{
  "norm_place": "pre",
  "positions": "learned",
  "bias": "all",
  "tie_embeddings": true,
  "init_std_qkv": 0.0246,
  "lr": 0.000792,
  "doc_mask": true
}
Each number is 200 + 20 x the weight over the matrix's rms, rounded and kept within 0 to 999. Layers, rows and columns count from 0.

# up: layer 3 MLP up, 1536x384, rms 0.0313, rows 267-319, columns 128-191
# down: layer 3 MLP down (transposed), 1536x384, rms 0.021, rows 267-318, columns 128-191
up267,201,209,199,185,206,210,185,201,189,179,211,200,221,208,219,174,206,218,237,194,198,206,201,215,218,192,169,203,216,232,179,195,193,207,210,173,207,215,183,222,197,186,206,224,208,193,185,212,194,190,199,218,216,210,174,217,165,221,188,179,193,171,215,187
down267,220,217,188,186,192,221,219,190,188,211,183,205,212,216,188,210,163,237,192,224,204,208,192,184,207,209,187,199,185,229,187,223,209,207,214,201,210,204,181,203,196,210,195,214,187,211,158,227,202,178,202,165,193,187,203,203,197,190,202,195,215,216,217,194
up268,211,222,173,195,216,235,221,196,192,178,179,189,233,206,196,173,180,240,216,206,205,237,223,230,180,229,153,210,207,177,200,167,235,180,235,205,248,215,189,199,205,196,210,221,187,201,213,228,181,190,172,176,208,223,185,181,195,224,148,169,199,215,173,206
down268,198,198,213,195,218,217,215,209,191,239,175,203,224,214,192,194,202,236,216,209,216,201,223,206,199,219,169,203,225,194,231,196,196,189,192,201,205,206,168,191,210,191,192,190,201,163,201,214,198,191,166,218,208,194,201,200,207,189,156,225,214,193,183,194
up269,202,233,182,213,232,201,204,199,173,202,174,167,261,210,190,190,200,239,206,196,196,223,232,208,181,220,183,204,216,207,177,182,224,188,182,213,223,210,170,178,171,185,191,209,180,182,163,220,227,197,173,177,235,206,202,176,189,192,170,189,214,211,178,213
down269,179,192,206,211,232,211,235,214,172,240,171,185,226,193,206,192,199,231,206,210,216,200,216,188,192,221,176,196,213,188,209,214,233,200,197,174,240,191,171,181,198,190,174,162,190,196,172,194,229,180,146,169,212,212,204,151,186,213,190,215,218,153,140,188
up270,217,218,169,219,217,215,227,169,164,170,177,198,241,210,201,188,204,252,219,215,189,214,233,218,161,215,178,192,197,180,190,157,242,168,197,204,233,201,181,168,189,198,199,220,189,208,219,242,218,195,188,171,234,229,174,187,186,228,166,177,207,190,189,218
down270,183,185,199,181,190,219,209,206,186,221,185,206,221,195,189,197,160,252,197,186,202,211,207,197,179,222,172,201,197,187,223,173,226,177,179,196,201,224,186,190,195,176,184,193,174,212,213,207,182,218,168,202,231,190,188,177,203,188,138,206,196,160,196,213
up271,209,204,161,219,233,235,212,192,192,181,173,200,208,201,174,185,170,221,214,231,159,225,219,228,188,213,167,223,177,202,203,162,225,182,215,192,238,209,169,209,200,196,189,209,157,208,197,245,216,185,200,173,222,236,198,202,188,193,164,163,191,210,167,199
down271,180,208,246,185,217,154,200,148,224,207,215,205,175,166,190,200,204,205,220,201,211,228,225,206,176,226,203,183,187,147,221,159,223,216,224,210,177,197,220,206,163,157,235,221,203,165,180,183,215,172,191,203,169,200,187,202,231,204,183,195,201,171,186,222
up272,194,226,171,222,235,232,194,188,206,182,172,161,228,197,173,176,196,213,244,204,197,221,220,224,185,191,201,219,225,218,163,204,228,196,201,201,250,230,176,194,185,189,194,235,183,222,216,213,203,202,176,187,208,196,209,173,172,190,176,185,246,201,202,158
down272,185,206,219,202,202,212,223,184,192,213,193,171,225,219,197,204,212,223,236,186,194,199,222,199,154,193,179,218,201,162,206,188,195,205,167,211,228,186,219,176,212,158,227,211,192,176,193,207,251,186,149,196,208,191,209,196,150,242,151,222,239,240,179,191
up273,190,228,171,223,222,216,210,200,203,183,182,180,207,200,184,162,182,206,235,199,189,255,216,224,208,220,189,225,199,181,172,167,229,189,176,184,237,232,194,206,172,190,207,235,193,192,223,234,170,183,193,163,181,224,177,197,182,217,170,164,201,214,191,197
down273,215,224,197,180,198,164,192,171,229,240,186,203,210,215,173,211,240,199,195,197,190,206,198,202,200,215,213,196,202,191,213,187,212,233,175,191,201,184,171,186,203,187,230,223,180,213,171,211,225,181,161,247,218,169,206,167,215,213,199,216,223,202,185,234
up274,187,214,192,217,190,203,201,206,177,183,173,197,208,205,220,191,188,193,204,220,210,211,232,215,192,217,201,184,218,238,216,181,236,186,182,231,235,208,171,189,188,173,196,208,172,187,215,213,216,202,195,183,222,188,194,213,170,185,162,180,207,181,191,202
down274,188,191,226,210,198,214,215,221,166,212,167,191,200,221,193,187,224,217,196,190,177,184,234,213,182,208,227,178,187,189,198,187,228,178,207,172,220,183,214,187,165,172,203,184,222,192,139,217,217,183,186,168,217,239,203,179,200,233,159,218,232,205,174,206
up275,202,215,191,222,243,212,194,198,187,149,179,170,210,182,206,186,222,206,232,192,204,213,220,214,205,205,182,226,210,197,205,196,219,180,223,199,232,207,182,199,186,198,188,208,187,227,212,235,203,195,200,176,229,221,176,207,160,215,176,169,183,200,206,182
down275,179,198,214,229,190,199,203,177,150,197,177,203,202,190,203,202,199,197,234,194,197,197,222,195,207,197,204,197,192,200,193,184,200,199,205,209,195,201,190,166,177,170,189,198,213,195,184,197,242,207,162,200,228,197,207,173,191,212,192,212,177,214,206,195
up276,212,218,219,223,244,205,205,185,204,209,195,164,204,245,189,161,187,220,233,226,206,227,217,223,162,225,165,212,214,213,160,170,224,194,192,208,235,177,181,196,187,174,186,220,179,186,198,221,177,169,199,177,204,195,207,187,192,235,175,168,218,209,194,187
down276,222,195,222,238,215,203,200,215,192,207,175,193,213,212,212,204,210,232,212,214,188,199,194,203,215,209,188,208,153,201,230,181,196,205,162,197,233,175,206,184,218,192,206,174,217,212,192,201,191,195,171,194,231,194,203,166,203,214,167,225,224,218,199,192
up277,194,193,213,255,230,211,210,184,188,162,177,189,238,195,215,189,171,217,202,204,187,207,231,204,181,214,188,223,168,197,190,190,203,175,191,211,227,215,154,159,157,194,201,224,181,211,188,265,199,195,175,205,225,199,207,162,180,182,161,178,200,183,166,163
down277,156,202,235,246,130,192,198,217,204,175,215,187,193,215,196,203,194,221,184,206,198,205,184,216,238,223,161,150,232,250,188,158,189,186,205,183,195,200,209,217,174,150,167,198,220,187,203,181,203,179,228,192,227,203,198,175,170,256,163,185,183,169,193,208
up278,212,235,192,216,224,227,221,201,181,190,162,187,220,204,177,190,188,211,212,201,193,229,235,231,178,239,168,238,181,179,201,189,253,175,190,202,235,189,201,183,178,196,180,202,179,204,219,252,227,185,160,178,237,244,171,183,169,207,184,178,189,221,172,188
down278,182,195,201,185,192,202,191,211,203,212,195,203,174,198,197,194,188,206,248,217,180,207,208,206,169,199,189,211,198,205,195,185,204,187,200,220,201,196,207,218,198,176,187,206,195,196,201,188,205,197,214,196,215,228,188,168,182,223,189,199,204,190,192,173
up279,226,211,183,213,249,220,205,175,191,160,179,181,239,200,193,186,209,237,215,199,188,215,258,218,181,201,159,210,200,186,188,199,208,186,217,218,241,213,177,193,189,159,184,213,205,224,187,227,220,179,177,179,220,211,200,180,169,242,163,180,187,194,182,202
down279,222,199,199,213,214,203,205,212,196,207,194,186,210,209,227,173,200,224,220,183,188,204,206,209,173,219,170,207,226,196,227,202,208,199,175,207,213,206,200,184,190,168,190,193,219,221,187,215,229,195,153,192,216,221,190,161,198,236,173,209,226,200,191,203
up280,180,201,177,217,193,194,201,214,195,205,183,202,214,249,215,203,220,234,206,194,204,204,200,215,212,207,193,237,182,150,165,186,237,185,148,238,200,210,177,162,152,173,203,252,177,190,160,222,216,183,198,215,256,263,189,205,189,216,167,185,190,200,193,195
down280,266,205,163,244,192,183,194,156,180,217,198,220,211,228,186,198,192,177,185,221,224,194,192,179,210,165,259,247,210,203,220,189,220,204,159,184,179,212,159,170,160,229,186,186,221,248,214,197,162,209,184,175,175,208,204,189,166,168,149,201,202,233,208,124
up281,206,237,190,237,237,211,214,207,187,217,190,189,239,187,200,167,200,204,221,209,208,230,198,236,184,204,173,263,197,197,171,179,238,189,209,201,210,227,143,161,170,201,194,235,217,188,183,251,209,170,199,208,196,208,170,171,183,185,167,151,214,227,195,164
down281,192,192,228,174,186,196,175,192,214,205,175,171,223,207,205,228,244,189,219,192,184,174,254,195,218,237,190,203,224,180,215,231,218,185,190,213,190,154,187,183,203,210,202,191,203,192,230,221,250,195,197,200,183,186,201,178,173,210,213,222,239,167,224,201
up282,204,216,188,208,237,215,201,201,167,189,166,161,240,205,182,193,189,202,213,215,207,228,234,232,212,237,179,234,189,173,148,201,235,198,230,199,217,207,169,183,203,183,193,214,200,196,203,242,221,207,176,185,199,210,186,168,184,208,191,181,204,230,183,184
down282,179,193,228,207,229,228,228,227,182,218,161,201,234,218,216,190,191,212,217,206,190,198,220,197,188,220,186,216,174,177,224,190,206,192,198,213,200,212,173,205,189,179,191,188,186,182,171,195,218,178,162,202,220,203,217,191,172,185,154,219,213,190,196,191
up283,199,197,216,214,191,200,168,180,207,225,204,189,190,213,212,192,199,201,198,192,206,201,220,202,168,217,206,201,214,192,175,194,210,198,184,223,197,175,197,214,196,151,194,182,182,177,227,196,207,213,227,169,210,188,188,234,204,211,188,199,195,225,193,203
down283,219,193,194,184,198,211,206,194,177,212,205,212,173,190,185,198,182,180,201,201,186,187,172,209,182,186,205,208,218,203,193,199,210,193,226,183,205,205,217,213,214,214,208,202,209,222,193,214,210,192,227,196,205,195,212,189,193,182,197,173,175,171,204,195
up284,196,204,172,208,240,239,180,175,152,198,179,192,233,236,207,195,199,206,234,206,214,215,223,213,215,207,193,231,189,199,183,198,204,157,206,221,228,171,161,184,195,202,173,210,197,197,176,220,205,208,165,188,221,198,219,179,190,211,186,194,180,206,200,179
down284,199,173,178,179,191,232,237,201,212,190,140,226,220,213,224,207,198,208,196,205,197,201,232,198,194,204,174,210,231,163,191,225,214,177,176,195,197,213,174,225,195,214,189,191,176,202,217,173,236,210,170,207,235,211,185,192,167,204,184,233,198,185,184,181
up285,212,212,183,223,253,206,220,178,183,184,171,153,235,216,179,188,180,193,210,225,167,231,210,213,199,224,179,210,165,196,173,163,258,184,214,210,247,206,193,199,160,197,185,237,197,226,175,236,217,190,181,189,234,218,196,179,184,217,171,170,196,208,152,178
down285,183,206,190,199,188,192,182,211,188,211,193,210,212,199,183,198,192,189,242,191,227,210,226,205,168,245,194,185,198,205,187,197,208,197,197,231,185,217,200,186,195,186,228,210,236,172,191,177,239,200,194,180,184,187,211,193,192,158,217,229,174,261,189,224
up286,216,221,185,221,240,221,215,208,174,186,180,159,224,246,209,192,201,226,221,211,188,228,232,216,195,241,172,218,163,187,179,155,238,188,205,205,237,205,183,179,193,172,170,209,197,208,186,240,203,193,158,167,203,227,170,199,181,218,170,180,171,194,163,201
down286,183,197,199,194,212,223,188,193,203,214,188,182,201,181,215,201,186,210,201,198,194,221,220,208,172,142,188,200,211,194,226,174,201,181,175,202,183,216,194,195,190,192,194,203,214,175,221,206,202,212,174,190,208,225,193,192,177,204,194,211,232,209,196,227
up287,220,223,198,186,208,213,197,196,202,192,202,185,245,221,226,180,202,216,226,190,193,224,213,207,179,201,176,220,207,182,176,165,215,209,209,214,238,220,193,169,199,169,223,217,213,214,182,236,196,198,184,182,192,203,195,177,193,212,156,187,194,191,194,197
down287,205,175,190,181,197,223,210,227,179,210,169,176,213,218,181,214,190,223,200,212,204,211,200,165,210,198,180,216,191,234,223,188,223,175,147,181,226,204,207,211,201,170,206,159,178,211,222,210,240,215,172,219,216,198,177,187,225,209,192,259,230,187,190,202
up288,220,218,204,238,229,231,183,196,189,175,195,181,212,219,183,160,191,235,224,202,179,229,229,219,160,217,184,209,172,216,173,166,219,183,192,219,225,209,196,196,207,183,212,240,206,198,164,210,211,180,172,180,208,253,197,200,190,231,176,161,199,204,186,160
down288,184,185,209,208,197,209,178,165,188,234,201,184,207,191,196,191,214,198,213,205,197,198,232,199,155,211,173,195,188,175,224,195,202,204,181,206,184,178,170,189,218,161,200,200,195,201,191,181,220,169,201,201,207,220,203,148,193,225,174,208,196,186,188,206
up289,198,219,190,227,233,221,217,192,193,181,180,167,218,218,195,169,187,215,206,218,190,220,208,229,195,238,173,237,178,195,196,181,224,183,185,205,227,243,188,217,167,195,180,214,212,192,167,222,197,183,187,160,216,223,208,179,188,224,165,160,214,186,169,209
down289,197,192,207,206,190,218,207,206,219,167,218,207,200,214,203,195,208,201,203,212,209,186,210,201,220,171,213,210,189,206,177,162,205,206,175,183,198,192,201,199,185,200,204,207,157,174,215,204,202,182,174,197,205,209,207,208,236,196,188,194,187,217,222,195
up290,226,219,169,242,223,203,206,218,176,172,179,178,191,198,194,175,193,222,219,225,206,230,216,219,203,216,185,214,204,207,187,153,223,197,185,181,229,214,210,209,174,171,190,225,219,210,174,226,214,185,175,178,188,215,206,204,189,221,153,175,197,191,177,179
down290,196,235,193,179,179,176,229,148,228,200,239,203,199,180,182,187,223,199,171,219,205,227,193,226,165,219,168,206,217,164,210,205,215,228,217,222,195,184,215,202,206,224,211,229,205,213,166,166,184,205,206,225,195,192,194,197,216,199,209,212,216,194,212,235
up291,196,187,172,196,190,216,211,197,159,227,146,227,194,184,214,204,183,196,184,233,199,201,214,218,223,176,204,214,185,193,220,191,206,176,176,187,212,200,207,206,192,219,174,236,168,190,220,205,240,209,158,227,228,190,174,188,160,222,194,224,201,223,229,185
down291,172,180,210,206,196,174,190,195,213,185,206,195,232,175,210,232,207,251,201,205,227,212,219,215,177,204,192,195,200,207,200,207,230,226,182,184,193,217,194,185,223,204,198,200,247,220,184,179,206,164,243,129,208,219,208,168,191,183,152,160,190,256,192,194
up292,201,213,185,213,223,229,233,206,161,204,168,190,208,220,210,176,208,236,221,212,199,216,220,224,181,216,153,223,168,194,212,180,223,175,202,213,247,200,170,229,187,175,187,216,175,186,194,247,227,195,181,190,216,204,191,219,181,206,176,179,199,189,195,188
down292,251,196,220,177,199,195,200,205,189,169,201,217,205,223,210,189,212,213,218,192,187,201,198,199,182,215,182,214,196,169,213,178,204,203,213,194,225,196,216,207,245,205,226,216,204,197,207,200,189,197,221,198,208,208,197,190,216,233,196,209,186,213,213,208
up293,208,230,161,202,227,214,206,205,199,176,190,192,229,204,196,177,193,217,214,211,203,224,202,209,189,236,194,216,196,193,197,183,210,182,216,201,218,193,192,203,191,197,190,214,167,193,227,223,239,185,188,160,211,219,195,196,202,224,171,182,210,220,191,179
down293,147,194,171,174,192,223,244,221,190,189,171,185,216,217,203,194,194,252,181,216,176,184,228,193,191,218,176,218,203,187,251,173,232,168,163,158,195,201,213,199,194,197,221,185,187,180,180,177,222,172,185,165,198,184,221,186,162,174,188,223,193,221,208,196
up294,206,232,171,235,226,218,201,193,176,176,183,183,209,192,209,171,169,223,229,167,182,231,232,208,187,200,188,216,190,230,195,201,222,200,201,218,245,217,193,203,196,171,150,232,203,216,185,215,231,171,192,193,199,220,204,183,161,230,172,165,211,204,187,191
down294,196,220,192,205,207,218,188,201,186,198,192,181,214,204,226,194,208,212,211,182,184,203,208,205,186,202,186,231,211,187,192,189,209,198,175,189,240,190,168,186,204,188,193,206,215,199,194,194,226,190,188,217,217,205,200,191,200,215,191,208,219,205,192,204
up295,199,211,181,220,237,233,219,200,162,180,185,168,233,187,196,178,186,222,194,209,190,213,215,221,182,217,168,210,204,219,186,181,215,199,199,234,214,194,206,203,203,190,164,210,171,204,191,221,210,179,188,189,209,226,190,196,185,219,166,184,211,199,199,186
down295,187,178,211,194,235,203,231,169,178,207,163,179,192,222,196,188,201,197,216,197,197,207,201,181,173,249,180,201,192,206,197,183,222,190,209,207,220,176,174,169,184,174,184,178,216,195,214,185,216,197,178,205,217,214,223,165,209,220,165,238,235,222,175,208
up296,205,221,149,227,239,231,213,217,170,175,177,185,247,201,195,173,199,210,225,191,212,214,254,219,209,232,189,220,197,210,201,190,226,177,178,194,222,207,184,198,194,190,175,212,188,208,197,211,222,189,189,180,203,227,183,197,188,208,176,176,197,183,175,185
down296,189,200,210,192,212,213,196,205,206,209,179,242,211,211,214,205,188,198,226,209,167,184,230,193,187,210,196,213,211,159,214,195,224,187,176,189,213,184,196,218,171,186,229,208,216,217,188,232,221,177,199,198,203,221,208,201,167,206,182,208,190,193,203,224
up297,217,217,192,222,234,220,201,193,180,194,183,173,214,220,200,189,189,218,199,195,221,217,228,229,202,214,168,208,189,177,184,178,232,186,213,219,216,231,185,222,203,161,194,219,191,206,207,232,192,180,182,177,198,216,168,205,163,199,176,180,186,205,193,213
down297,210,203,236,226,216,197,206,221,187,219,214,182,193,184,189,193,210,234,205,199,193,210,234,203,167,208,194,194,194,201,243,198,228,188,185,189,231,200,188,179,192,185,190,185,199,198,202,205,224,192,175,207,225,192,194,195,198,220,202,231,205,197,173,201
up298,212,208,176,209,243,212,194,213,186,165,176,181,246,199,190,178,185,202,195,211,207,218,228,216,189,245,193,214,213,197,200,187,199,187,185,213,218,204,183,208,201,170,196,196,186,215,212,219,221,205,191,172,208,217,204,192,181,214,176,186,182,185,187,201
down298,173,195,191,226,231,236,232,205,176,202,168,172,185,215,232,223,177,190,205,202,196,209,232,192,199,229,189,218,194,202,225,216,219,177,177,233,218,212,155,201,225,199,177,182,199,186,172,213,206,206,174,187,220,203,194,168,194,223,183,228,206,198,198,208
up299,192,222,171,241,214,183,211,194,205,169,187,191,214,195,205,169,225,203,215,204,183,245,197,215,215,216,185,222,176,203,183,140,197,197,205,211,225,210,202,214,183,178,184,240,174,199,187,216,231,182,203,162,199,215,195,192,184,202,156,138,155,228,209,194
down299,206,236,246,185,208,172,178,180,238,186,210,199,182,189,169,194,222,174,177,234,223,244,204,234,198,238,244,183,204,192,212,182,241,232,206,169,199,202,202,235,182,194,212,224,185,201,236,152,217,222,198,196,203,191,194,202,254,199,174,181,176,214,203,230
up300,204,206,217,191,223,230,208,180,169,200,176,215,210,219,190,197,190,214,209,192,186,215,227,219,184,230,168,216,197,174,216,187,240,162,237,181,227,197,194,210,178,179,200,194,203,176,190,251,203,192,161,184,255,200,179,183,194,192,181,198,182,209,184,213
down300,193,180,187,193,183,192,227,200,205,190,205,216,227,197,170,207,242,179,213,224,197,164,221,165,186,189,178,190,194,186,207,213,213,218,169,219,191,152,218,220,151,192,193,200,229,207,217,204,245,172,189,179,201,203,231,195,176,230,227,234,214,212,185,236
up301,194,213,215,245,223,243,185,188,189,182,178,182,233,211,184,192,177,215,212,205,184,206,234,217,200,224,201,199,197,185,196,188,213,190,193,234,232,220,183,199,178,189,185,202,184,210,208,227,230,190,186,181,203,197,203,190,169,195,187,192,201,208,176,164
down301,145,197,192,228,219,213,196,241,207,195,157,152,232,210,201,196,175,192,192,202,148,209,215,197,154,209,183,222,186,183,250,182,228,173,194,198,221,193,175,187,191,191,188,197,189,208,205,227,228,186,148,178,200,220,202,188,173,196,154,224,201,223,188,214
up302,217,229,176,198,253,223,210,172,174,186,167,170,235,214,184,188,188,226,198,206,173,226,219,214,183,229,172,239,216,213,180,193,250,179,185,192,221,198,169,193,190,207,191,205,198,183,174,214,220,197,144,192,221,210,196,205,148,210,177,178,200,215,191,170
down302,219,177,188,222,221,202,208,214,192,204,183,205,228,188,184,215,189,212,224,217,183,186,226,194,178,223,179,199,200,166,215,197,212,177,201,194,197,197,191,187,172,184,202,182,178,198,192,186,227,202,173,191,233,165,204,181,180,206,187,209,221,174,174,207
up303,219,211,186,216,214,243,216,187,163,184,180,173,214,225,198,189,193,193,195,222,213,225,199,224,206,194,171,216,169,195,198,170,216,188,197,204,223,204,191,214,191,187,174,214,197,218,203,245,210,192,185,172,209,230,178,221,184,210,171,180,203,213,168,206
down303,162,200,187,188,151,232,224,190,216,207,173,196,210,198,195,202,200,178,225,211,202,202,209,205,131,201,195,222,186,165,211,173,248,204,196,211,200,183,173,218,179,187,202,215,183,200,213,216,242,196,175,186,230,234,201,193,187,210,172,216,201,212,177,212
up304,208,217,177,218,239,213,221,187,183,170,189,174,232,217,203,166,207,210,233,200,185,211,210,204,189,244,183,225,211,184,200,199,208,171,185,214,247,219,195,187,192,171,189,212,200,189,196,234,204,176,173,179,216,212,199,191,165,236,158,173,206,208,188,219
down304,238,195,202,211,210,204,213,192,201,200,183,175,219,216,215,202,184,220,193,179,185,195,224,189,183,248,184,219,209,189,211,206,228,181,176,200,234,186,203,177,186,178,178,183,203,222,201,213,209,190,172,181,231,223,206,183,183,212,161,208,237,220,189,196
up305,198,209,219,229,219,193,207,192,197,208,167,162,206,221,205,206,214,251,229,199,183,223,248,209,187,233,176,221,201,205,200,191,236,189,168,211,241,209,182,209,195,202,168,205,200,225,174,239,210,201,167,175,189,207,177,204,186,193,156,183,213,212,164,180
down305,185,226,195,239,206,191,170,212,206,155,199,209,203,194,186,159,208,216,187,210,200,234,198,250,225,179,166,207,212,186,173,167,180,193,187,169,218,232,186,204,191,197,198,216,205,179,224,197,195,176,183,232,206,194,168,187,206,209,191,189,176,217,204,209
up306,217,226,200,229,234,197,223,199,210,174,193,190,211,231,218,189,201,217,234,229,194,212,208,203,169,215,200,238,177,208,172,188,217,194,198,188,226,201,175,190,192,183,203,211,171,219,210,235,199,190,173,197,200,188,199,197,191,183,159,178,192,227,193,177
down306,206,185,188,211,203,214,201,219,195,186,174,175,242,202,197,213,219,226,224,184,190,178,214,208,172,217,164,175,213,145,223,181,217,185,208,177,227,208,194,209,215,184,199,181,204,193,229,207,236,208,159,238,213,195,211,192,195,219,164,236,169,191,190,234
up307,204,221,188,207,214,205,203,218,177,164,181,199,259,202,198,178,203,201,199,186,181,212,220,214,178,216,182,215,208,197,206,202,227,204,194,226,223,199,175,193,201,171,159,208,192,197,204,233,211,174,188,172,216,225,199,195,184,198,161,182,194,201,197,185
down307,178,197,210,206,221,223,212,208,181,196,170,199,229,202,233,189,201,222,220,191,168,205,236,196,172,239,193,224,205,202,217,207,224,166,172,227,220,192,170,183,203,181,184,197,188,173,161,212,232,204,173,184,223,217,192,173,204,199,172,208,216,184,190,192
up308,204,228,195,230,208,226,212,174,193,198,186,196,189,213,176,178,196,207,209,212,164,224,220,222,202,229,165,217,186,190,209,172,238,187,198,187,242,181,182,178,173,199,185,209,166,203,182,245,226,181,180,204,214,206,190,208,190,210,161,177,178,200,148,214
down308,206,195,187,187,192,185,199,212,223,209,217,221,175,168,204,174,202,231,221,171,181,188,214,202,176,212,206,218,221,170,186,198,193,190,184,214,211,191,213,221,189,177,213,188,162,195,198,208,229,191,169,160,205,195,209,174,203,227,176,196,200,186,174,203
up309,208,202,180,210,206,204,190,188,181,212,181,206,213,183,174,194,195,263,198,181,211,207,202,208,210,203,150,216,210,184,204,186,183,199,222,188,197,193,184,163,146,171,184,213,220,206,187,206,219,192,194,195,208,182,206,169,201,237,202,208,177,192,212,207
down309,173,197,179,216,204,183,178,205,192,194,208,225,207,181,193,192,196,186,201,138,197,214,194,214,213,201,192,185,210,205,186,196,211,186,222,216,117,204,233,182,167,223,173,191,282,210,203,185,208,200,238,198,177,191,208,165,224,232,228,184,186,179,193,210
up310,206,224,192,209,218,226,204,204,185,179,180,170,225,205,210,180,173,223,216,209,186,231,239,225,179,236,169,233,189,193,191,175,229,177,199,194,233,218,167,187,183,198,168,213,186,189,194,243,219,182,174,171,226,213,180,196,184,206,154,169,182,199,180,183
down310,203,195,210,218,219,221,181,195,198,223,205,211,215,210,197,200,193,211,186,189,209,204,201,202,214,215,167,178,180,199,208,178,223,192,198,191,189,202,190,215,206,190,203,202,172,209,200,205,183,204,175,210,221,188,210,193,207,195,223,218,198,190,203,190
up311,216,218,170,199,227,214,213,186,161,208,137,198,222,204,186,187,172,206,218,225,192,238,223,238,193,216,159,215,190,191,189,171,228,158,222,205,224,222,170,186,192,179,187,208,187,208,196,238,234,187,147,189,222,221,188,188,173,202,159,190,196,216,171,194
down311,178,183,191,203,212,209,200,202,184,206,175,209,219,182,203,197,183,236,216,203,221,213,195,186,167,201,201,216,195,185,201,195,205,189,179,203,197,204,164,229,204,197,200,180,224,205,205,223,179,188,200,192,214,205,198,179,219,183,175,209,204,190,189,167
up312,196,222,186,209,216,216,168,183,185,178,174,189,215,211,213,178,185,204,217,202,189,223,221,217,177,213,193,206,213,195,189,176,205,199,216,203,215,170,190,198,172,185,174,209,193,217,183,246,212,178,184,176,199,195,206,213,178,211,138,171,189,202,179,201
down312,188,186,196,206,207,229,223,198,215,221,185,189,222,196,203,200,181,229,180,199,181,187,178,175,172,205,172,194,203,203,235,197,221,192,175,208,189,189,215,214,169,178,206,188,207,215,197,206,244,180,188,180,237,212,210,171,169,250,162,215,203,209,177,211
up313,182,205,226,201,213,211,233,179,187,204,185,180,205,211,201,207,179,225,233,195,195,220,245,214,160,224,180,200,165,189,217,192,260,185,209,180,200,205,190,227,158,169,190,214,178,189,169,241,180,189,195,191,222,219,188,205,172,227,168,182,180,203,206,198
down313,162,196,182,180,214,188,211,208,223,182,196,218,216,193,196,182,218,165,194,201,172,192,206,192,178,183,169,179,214,159,184,208,186,220,181,192,171,193,216,242,173,185,202,218,190,217,216,171,249,206,182,145,242,248,201,196,155,236,242,202,182,224,175,179
up314,194,207,194,223,205,200,213,177,187,180,191,196,208,212,210,193,192,217,212,203,189,204,215,207,177,209,189,233,172,193,185,200,219,183,229,207,221,201,191,187,127,210,181,212,189,212,189,244,222,187,184,192,217,196,198,211,210,200,170,194,188,207,164,187
down314,190,185,215,206,155,218,201,225,164,201,186,206,203,176,204,218,205,217,184,197,213,187,225,195,213,216,167,174,172,200,208,181,212,158,192,195,231,206,212,194,207,211,225,189,185,225,223,209,219,196,167,182,183,195,207,191,215,235,189,217,198,195,215,213
up315,202,201,186,252,215,202,211,200,173,174,203,186,182,198,197,199,202,188,214,243,181,193,203,200,232,216,212,219,228,184,211,180,188,202,202,215,209,196,233,226,220,202,182,224,194,224,181,209,216,197,198,213,190,205,193,181,192,233,194,192,185,204,153,201
down315,245,210,171,189,246,185,196,214,179,224,202,190,193,228,194,218,203,198,204,193,195,168,230,212,255,160,232,200,207,211,219,226,186,193,218,211,234,193,220,169,218,185,173,203,178,202,254,202,197,188,197,146,189,228,182,200,242,188,208,214,192,206,226,198
up316,205,229,173,238,217,229,215,209,179,178,187,204,216,208,196,177,196,215,213,208,188,242,222,215,184,202,177,204,180,203,171,159,214,180,209,215,236,201,194,208,201,163,178,219,176,205,188,233,206,199,180,172,197,241,186,181,183,242,169,175,181,213,183,201
down316,170,239,177,196,197,227,193,164,199,205,189,206,247,206,220,175,216,185,182,213,212,245,234,227,198,200,184,208,197,173,185,182,191,207,179,209,194,197,190,206,215,209,170,193,199,223,227,193,204,191,188,237,199,241,195,168,177,217,156,209,205,199,228,202
up317,173,199,192,203,202,195,174,205,194,173,203,196,251,243,230,200,206,158,210,181,188,196,199,204,220,198,184,181,160,178,179,212,205,204,230,233,178,197,188,189,201,187,194,201,207,199,197,194,198,202,199,199,207,195,203,225,227,248,204,192,191,180,196,206
down317,219,209,202,191,169,188,226,204,203,230,183,203,171,164,190,201,206,230,200,188,205,193,218,187,181,155,249,222,251,214,219,217,198,194,194,191,192,184,234,202,190,222,216,190,205,236,228,195,192,211,176,203,199,224,180,168,184,144,201,208,232,212,223,192
up318,218,214,172,217,241,227,190,210,163,190,184,176,215,208,203,187,191,242,202,186,216,215,221,229,201,196,170,242,196,204,170,176,226,183,193,231,226,216,179,195,204,195,173,213,182,186,171,232,218,188,158,189,212,212,195,193,168,222,176,186,183,204,176,210
down318,197,192,229,192,202,197,191,182,175,220,207,185,196,180,241,165,206,186,181,195,202,181,193,216,187,186,180,250,200,192,165,176,184,198,224,240,176,190,223,193,195,148,157,206,233,176,227,171,223,152,226,195,191,239,216,200,186,206,199,194,184,194,187,198
up319,218,204,175,212,226,213,202,194,194,203,197,200,184,198,202,176,198,205,226,208,209,209,200,216,204,198,198,213,180,184,177,190,193,198,221,196,219,199,219,194,199,196,210,223,236,226,225,216,203,184,174,216,204,199,196,193,166,228,182,184,171,183,171,178